Weights of a small GPT-style language model, trained from scratch on English Wikipedia: MLP 448 GeGLU, capped logits.
Each number is 128 + 24 x the weight over the matrix's rms, rounded and kept within 0 to 255. Layers, rows and columns count from 0. Numbers have three digits each.

# layer 8 MLP up, 448x160, rms 0.103, rows 194-207, columns 0-159
138141127158120120138153140108087104111138091150106101158129143124157160136131135122081111112132115155120114139100139155137124125145173157125143135124102112120076138150127159141128127112161163131132094101143133120175141108169119128116147138168138100122098126143124166131107146142115124112061126145124140162123183170155131135160117118134113116114075081107165149118149150129145126103134148175152127113086135118112140115134161109164104116115126114151133134129138135123116119134108147
158137124141143119103142086101132097124138180116151121113109111146134148140164138141136102138134175119138174136132132171146108133134086121140098187158122124099140183109130133118126138166131139141094101115175145103130153173108175132128122083084130174118153128148121133114097166151126095146135124107105136131109120098109155077133133164157073109141120086101118131130114076113142113156145135130101129150123133129125076161158131149100141150114103123145143151090129124134103148128131137
170140130102126155093115155142151097158146137126172114086113115104118113121074142129173131154116141109127128142143090154112139158102125120123129145100179115149154110142146117090117121163112120153095160090064142116147120160144113127108104143146105137080096143112114151131116135138128129117105106144084109116132129074140102134114137102130160120119131135134138106122116111114152091116094155123123123136115112120174123171114138099118112052123118138133090127081183101097135107134103102
109140134090092144153104148154109089085103119116136103120146107100153085078156117100156116095119134181145120144089146102087119090105117159148120121099107097140085119131145101177189136141124137089126127135118104078115124102124120132103099124167170107128135137080134111151129079082129131158112141147135129138164099162113166077142117132164149112152139129162120120133070074108158144117118142118115139160125133126135126120134127154107181127113127145158112137147129124140138151099133131
130123083114088100138093112097086140135073073165134121161159149137161099165111146047168151169094074098112115148144123133076135159118143100128107131094115121156140116139144108129097096116128101155150115177090145088123114119117136119103139113151124141150133104127090145112130137138147116161179135086147133130179151106130152128119085117139118110102115157167099093095151109143158150154126122129108116130174157125167161139105113101129146131141095128104115114140066153152151145132174147
147109188193086142170138120125106106102106085147170131136125164073140119134143121110142141109103142206134179154127115150137133102100123134161093173136117151114106159120109097130101098131134139187156111162165130146126108065129161142124106121121128121162122107168127104146099113168141146109120119112157127121124131136125132121125105065141178163142104108169137131166140092133109120174155149161090135093131129117101133117153143129104157102147136174159112110115138127119130121143156125
099077107101114160096090120177119098117051137131127137122139113123115124096074112123131123145146120129120139128129119107148116104101142154126113126122103141137099110124139121111101139087097155132133140105140150130092147121126130130119135103143154182135147160132101130150063145123120145135147112136173108125130109139138138144166138129130116140114154117130107144161108152101088124112136130116129094125088140128077124099122101123167103115160113128129126157155152122168124130130105118
089109124152167090118161105162159097124148133153155128135111138112091128139165171154165118134127090167131138133100109129128126149123127155152182134103107183141142135138140133164110157097090138135084137121112154151112138124138113141129102158142073090139169145090141144144114182159131101128113089103128114128117150150099081175109152118150110144122112141154139127137149123145097098112151173120128158105138142174160156154114139102162144126122124124128175170155124147093080124131096139
102129130122139159084121136123123146095128129124084094137132145141096119135111095119108145140154169148136101128147130116120127132134145145123096134130136129153157133133117108096139139143089102183152149161141165142109137149161125108103087145147164124136097105084128110090115084141142144122138163103130143111177137131139129158116120139161126134164136152107117149146125135110106096144115115157177153157127107118126070100149147128085207102120121151163101087125120113110110144087183083
107131144102145172108144133115121151085145156103157113157116125149113075075116147157126148129088125148121118106136153096113130135116175069101132153146141112143135112165063125125143115139122097142078123142105126123126081089151111121150073131138101126145131132157156121165115106120144109120162109101126132203141119117098137097127155081100168149132143166148135155128112158132140116133174132151102112138135136156128138080139140147143078118127124156158170118120065123106122173140142155
089186095155137176126122136112143158137136166095127130142116169111123134139171092148122117114121111097129150131119138170122129130159091101155099168140084080111135104107171118111129144098092142187109106149137109142119137087129101116161127156132122091190128100139132084139176109167137099118110113107135097143110140095143125133121110122086123097140157160165112104113140117133105138147094121113098107116111190119129108151090130084114126109129124113104125130093153098145110084164134176
140136141105129110134114130119123149079148108096113138113129132140091109140111092099085098165106125174116147110116128106122115132150168110149133122132114151141103120194092117152149112160119088126151093093112161094116145149129133113128171097135145128183124139117116123149126131110100109117142112114175100179135101129082122114092107139126125115162161129106136114114151171136136124103113113135091142163106144112129117086101122103143152131145144144131114113170149120108089092142154128
135153167162137103137126087159168097125120123118131136103143111115106124102128128125111121111130180162122150139133124210157151128144186136118125113121104116110155152148093163123099113098105154148118132165135095146122115133152146071145161104134154120120157138108147107172086111126156107107124128102121134147120153126082127134110091147091070178151128119112116161136083129111134127160105075117165119120161111136070109162180161158101154150116122103078121177092130138130142148128144164
155138161127096160146130156158115163142123183132123133157084106117137129200142115149121141176115140178129120169162136149121110124137148122151147112146116097121162134125165137144157093109108111150050126097118139129147151147131123099143097123118110167102097134170137097073133122137117185105134114100135157124134097142142181148147188162109116150108109057146131092142175177117108177175121104127144156176108143130155129131122096150095138155121153161057157148113179121175129143134201142
# layer 8 MLP down (transposed), 448x160, rms 0.0638, rows 194-207, columns 0-159
074104155149160131126076135120136190113118133146122133110153120102113109104118115135149150138133154121135135111115157129128168091116107135128116094123120144106147115122147117140065133145154084141131121138102119109146111171129094119130084145143140143128126134126086122122133113159121156111130130137152092139118080124080121109108111169115131143135158159121100131126118134106157132119125142083087160151169124132128105125172108125083140124141122163128177099138104087171125129146118106
134089156137132113142113167134116125112121103116144103164134113106105105128133176144069150145155131148121116104144127124093130110145114178152140166090169076147095109148108104105098106128131133134130175163136147119149089167099121097120095124147135149119108146059131158163117113120109122148087143132140124108179133126128115126145119166150128121112168164169154121161152137105138136119108130119134104137091136078134134129180158129144112106115105158075126103148163121110133097148117132
131103159096144127148141113102108115189134114135119114091116131123113136144140106148120140126147118156119120132061110105112120103141110138108169169082122100138134124096089124163089075109158143091092137093105187097103082118118092128131128080139106105144149129135135132107120111127124139069127140096137135153080092151123108158122158161113113132115150139114156140106121106124084140129139120097080120138128158106123098126206136094147166160135136121149110138102083099116103133129093115
100107135095112124121150163092148118167176105089140158158100149143100125136152155119123130123150170143103102160083088121165139164127101138161098155126118100123122101152119173098101121164132084161109108091123122134102113142141129154149098076112176125104134125141131152117096127138112106131144107165125139145143136139105084110086186143107117127108113131104111138112131118100127106189166147181097117151153157160173090111139107143100111114121122099133131148159113151148080124152153142
180096106133108077105097104138118106173160116101106139133141097148134127188148174164116154178083166081127139110112109117131137126102105117109143116140073083182086126155163115110076131159146142132155109167107129132138151117120107080106130092126127190125123125138100128148115105097087118112121134096145090177123174100129170183115144121126127117139127102115150114142149122130144164158120147120126100142119080131150151133097124112184126154143147082118162136146154113139171098129114123
131123107139108078128095105130125119102146111119115118128127109124147150096142110131132117136147142159207151139196157144079114111130157112085181142107149119141143155107142137145192178124088082103105142120108125098131167159146197104153115140088088120125119146106132127165109151152139087128138169108071133128169132074130134087106118125136086128077098126150120102133126124135099135121124127157137113139138086102126123125121114126136106147112175133177160156082098150106136172095130148
127120138122140110152141121138114120130115149121131096138109143123106111090139101127131105128124122109145122169100125130124103147171130137114161109108147090155181124115101112138134140131125099102142121078135184099130114142119145149133123122125129083136157091129148161127169094116147109144139116115145190123125132101104135133137153120135148115139167148144150122100135129126138105129136148122125109156158110076151149169100099108086133128095157112111102140126102139122125152132158139
151126160160132072145133126124136168076091124128119099098131130157125102126120125149149103121150165091135153136127129098146166149095149116107128157124180075148165112094129142149121095119157126098139129133151118156168126123130137105133122178120156148146115154092160134142179087172107143116153134095118152188128139111139131119159141151079125142137141149157134130132124126132168098127144149113122071175080124123097145087131129147118128147131105122113125101101095127132138109147151131
115140150099155127171129134138171137109121145135166125137107127116151123098150146114161139106127127107163152124176132174151123140151088150114122123128041129136143112149081095134167112131166152139134166093122138083125184135130120124128126104080126110105155138134182111136092150137131110147112159130113136149133144142097139112132141118130118130117110109135116109180118171143149122131141113099143126114160121140101148148090104098138123087121093126125149158151133174157128095105138147
139121125132111115125122133104116098095142106145129208066168108155150134134166119160127130158156097124129113170144133120093071091124138124142107116104109090133176131107104143148122155112132109086117108122095143127133121155171098132118147122086125095093148159108123136120153180161163121118157104148173169140131114079100149147123092125130137147103119105106138098126121108144163104077146157107084100201111113166121160125122096105086123097143104097104111105129170119133146160149077129
113076118130119139151099142121111136109162130145104171115119164106126083114114100104109169113122144126106161128117099168121118156109080178108121134119131173073089106124159136115133129149192121176218158099107098130146152091130072135136090117161131072112151084140120147119115060125114124108142099118128114101124129126158135157127136166158126090128136115155123124101158117152142133072115126157099150100112163091118129141158145127113120131148149120130109109147082107143105131120115123
136100113126132111116130107139107097151108124161112108157123114155105134134156126139129156104159129088145135143093115180114107146102139167153163123153148107153160128121084128129112126174149115131093194154100050126135165131142124103123067153066131127142107118116131150124156108148116123123129147096092106109123128100151147171142108105110151164101100111176134143101126104122144151142168095108147110120144129138130125102141117163094129120142115100120152154134109167117123124118124152
113132104151126155160129123078127101139111151129144107133119099107129097112102160106129119127128100088115111145098140111143101130101101110168154148134135138116168135150126144113104098136111154109123138138142120121148145125116134168088124128153106075139120142133122098124106140104120084113097105163119169129111153094129185128122090142132164113086110113114159114121113170125060114164111165132132086140106131161130092123131090071119124106149099128135150179123094119165124073130137173
132105119126167103148170131136154150126133151127082131139154108134091117103127124143146150155167090093094161102126159146126155160150094043118126136136155106142145101100130105087105111116170181095153121146108109111160139110094098168116130130112122142169126183155172098153164124112097087108164162155103119197150125098140125087094151102164141125111140144135133126127084067139128112147124085135141136129140172155106142113103146071100135083117147195103147138169162151122105116134110105
# layer 8 MLP gate, 448x160, rms 0.0989, rows 195-207, columns 0-159
198134134134099140112161086162132081116105141141129127143146146097153125164108121118092117179080155132102138153088119112106124103138084142159134094116137128133130125146132127121130139107161124111120157098100159140118080175130135153178123137107115160146095122146171133106152103120142107137143132125100140119179100145140098147124135164125193120135122114157075151099142115105166152111179121130165161126140147092130116124106149138126087160172086160152130117112146151142139154112156151
109113129149092156148133121144102133145118159130128161189176114098141097092166117105074151153109111143125120130106127109107108108155141139133069108104110092092138126126126142138167146145120141100138089113150137144158140115145174147120162142143147125143140155151105088102153079091159071142133163108123139159126130132122139120091128183137082130112070141155107141163110159129114126136130113131152104178108180127141123086146086113157129124091139156111117133145115152161138121145096136
144161103123131113095129135130167128137114113131135130136109144094128124142099120155153158109145094106125130112146108188119108127149105106116112119156141148109168159146115114093100130149130138145111106165133102105145191147171120125099131114148068131113149140104106169127130097148122149140138135110111161130138142109161146180132168095116110092089133181118114171135103132121120132133179133100143172085122120152111097162174169112109129099124127147111090155161156125150155176169115119
142122125131139145110114121113153138153133152131117097133120134109132133137160176165095079135159126107121166140144142116105125143148134145093096111101136117127115093119098133098097102136129100127088099139101161132132097147137113131115150120105142111094133131088188085154181138110123152119164142128086112136120129135094120119091108137088118096145121106122125137193122138159123069060145109104118158111091149137126128139127159171134135102111117096136157128134112172155173094129087096
164090144091136093102143147120137111132101105131130129107132132191125124114155157146120139125117149146116116121113139135106135151136138101135142091132117124153112151128154121089155119130138143112118119115104185098124086156139165102128146112181083126076111140115137176133097131109099167144139118144125151143145089078143111098130166119106108150093082142120092153168074125151129166097085127125129135138160167122135174135091144149144124071135184154171115122180155159153111147104144135
104142112165130156140089076099111119139116128124105161107099148136152153125124118115135128108136152178102130094158135141093143110121083132135101175140128148103092120145119114120088136126151117115177110184121117129128133131145134120099108107154125144086144145098102106155134107143112137094075165092136075119133086151139109127087101152183104126140077107068081102153164131145136124129109135121108136117122119146137105126149156170155139109113096097135122105102163130109136102109163150
151124119131147152129105160124090128086108149119149109084103157154132145143151109067143132112121138127126138140105120117139189149162103115142157110075181124143099121143126109108089151135141128149147188133144116103111105115118118112149087109144163080118084135094124107124121089123093118120125138165124119145140104108114160140159136161096132089123126121117082147129128138142178156134129167082167115144137160145085130129148135141131099146122138132160103122099135139135132137102152145
141099092142132149118146123093155174124131123086132127127158141119130108159112104126118104138102122056131113095102105122110123166130115095091099103138180125090135122108150125091095133105080139131121151141152114161133137139142128127146080126121167138112147114123103128137147106134133114139089076126076108151080131122164121146099141159142128093166162145155153183130093126151138117101144181150158112129152149115138078123144125125088179114130097113154114127153127116153138134131157101
103154173127133135125152140131124153144123126154177119165127118094146167149125143134116145134155094133146142143144125150149141136112193136080116141112105157125167127174118082122133099091102105118105169133108143121108173126144156122109118126153100086113160160135147165133135137139140128105134124144087144084146126152128146101119127154108115099137092138135152163183072148086140134153149127137138125107191070156132171118145137143108144124134143132142139093099093077150172108093174091
155166148152100149154125105117125153116161107134130136122108136123112102136155110137143148121147130105096145120134152132118112149122115163119086128110109092128150109137124094073127131119117100118105088108141128091089138125136135116114105117108164142144123103137158111119117104125132113118110139201143164122121143142143121114072151132103075112115164147102106058144128132128114115125116125111145070108161138176093108121091071086103150100111121154138124135111121119132136149124124177
144131122102160119106118114120135139099109139177116131131114107130113135154166075124092159156140121108126144147120132180082103106105140123117102100106138128104150144164155179117116127166136163167156135107144098091091128133107109148110070126124134149116123114123142119146198119101138172091142154167124129101131123136105123150147137111136126134136118129174132153122107101119128172107139093129120112123129092082127176070128125127122116133173102086125150171094092132087110134122142127
100095158120115155086138104140129072160124151109126135156132103119114122118113163132140132126139118121150097129141141143104134167108139136141142142117140138148123123112166133088145114146156149122157140155137164096166141187194149129139133142149152121053139115104127139101168160107143102133112124188165172133127120114127169115129108109161092107101123101146116169117146153143147152120119143076145081120120136119169106114122130099201106086145119129151093151178133113161121099113179184
110141133132147106147118084106143154140152107102115124113145141141079180119065140091081143119139105102154110096145144149125101106146146181171130152102141120110108148128124123143077098165129149128098146154109106128113098073123141136110087159099154133092123159113165128124090131154111094133191156104147146078120113156136194139151122084096119092080112175137096140161089109129149156118128135160125124129161116130149145114139084119130131139115169105141141115087109139099150077175157078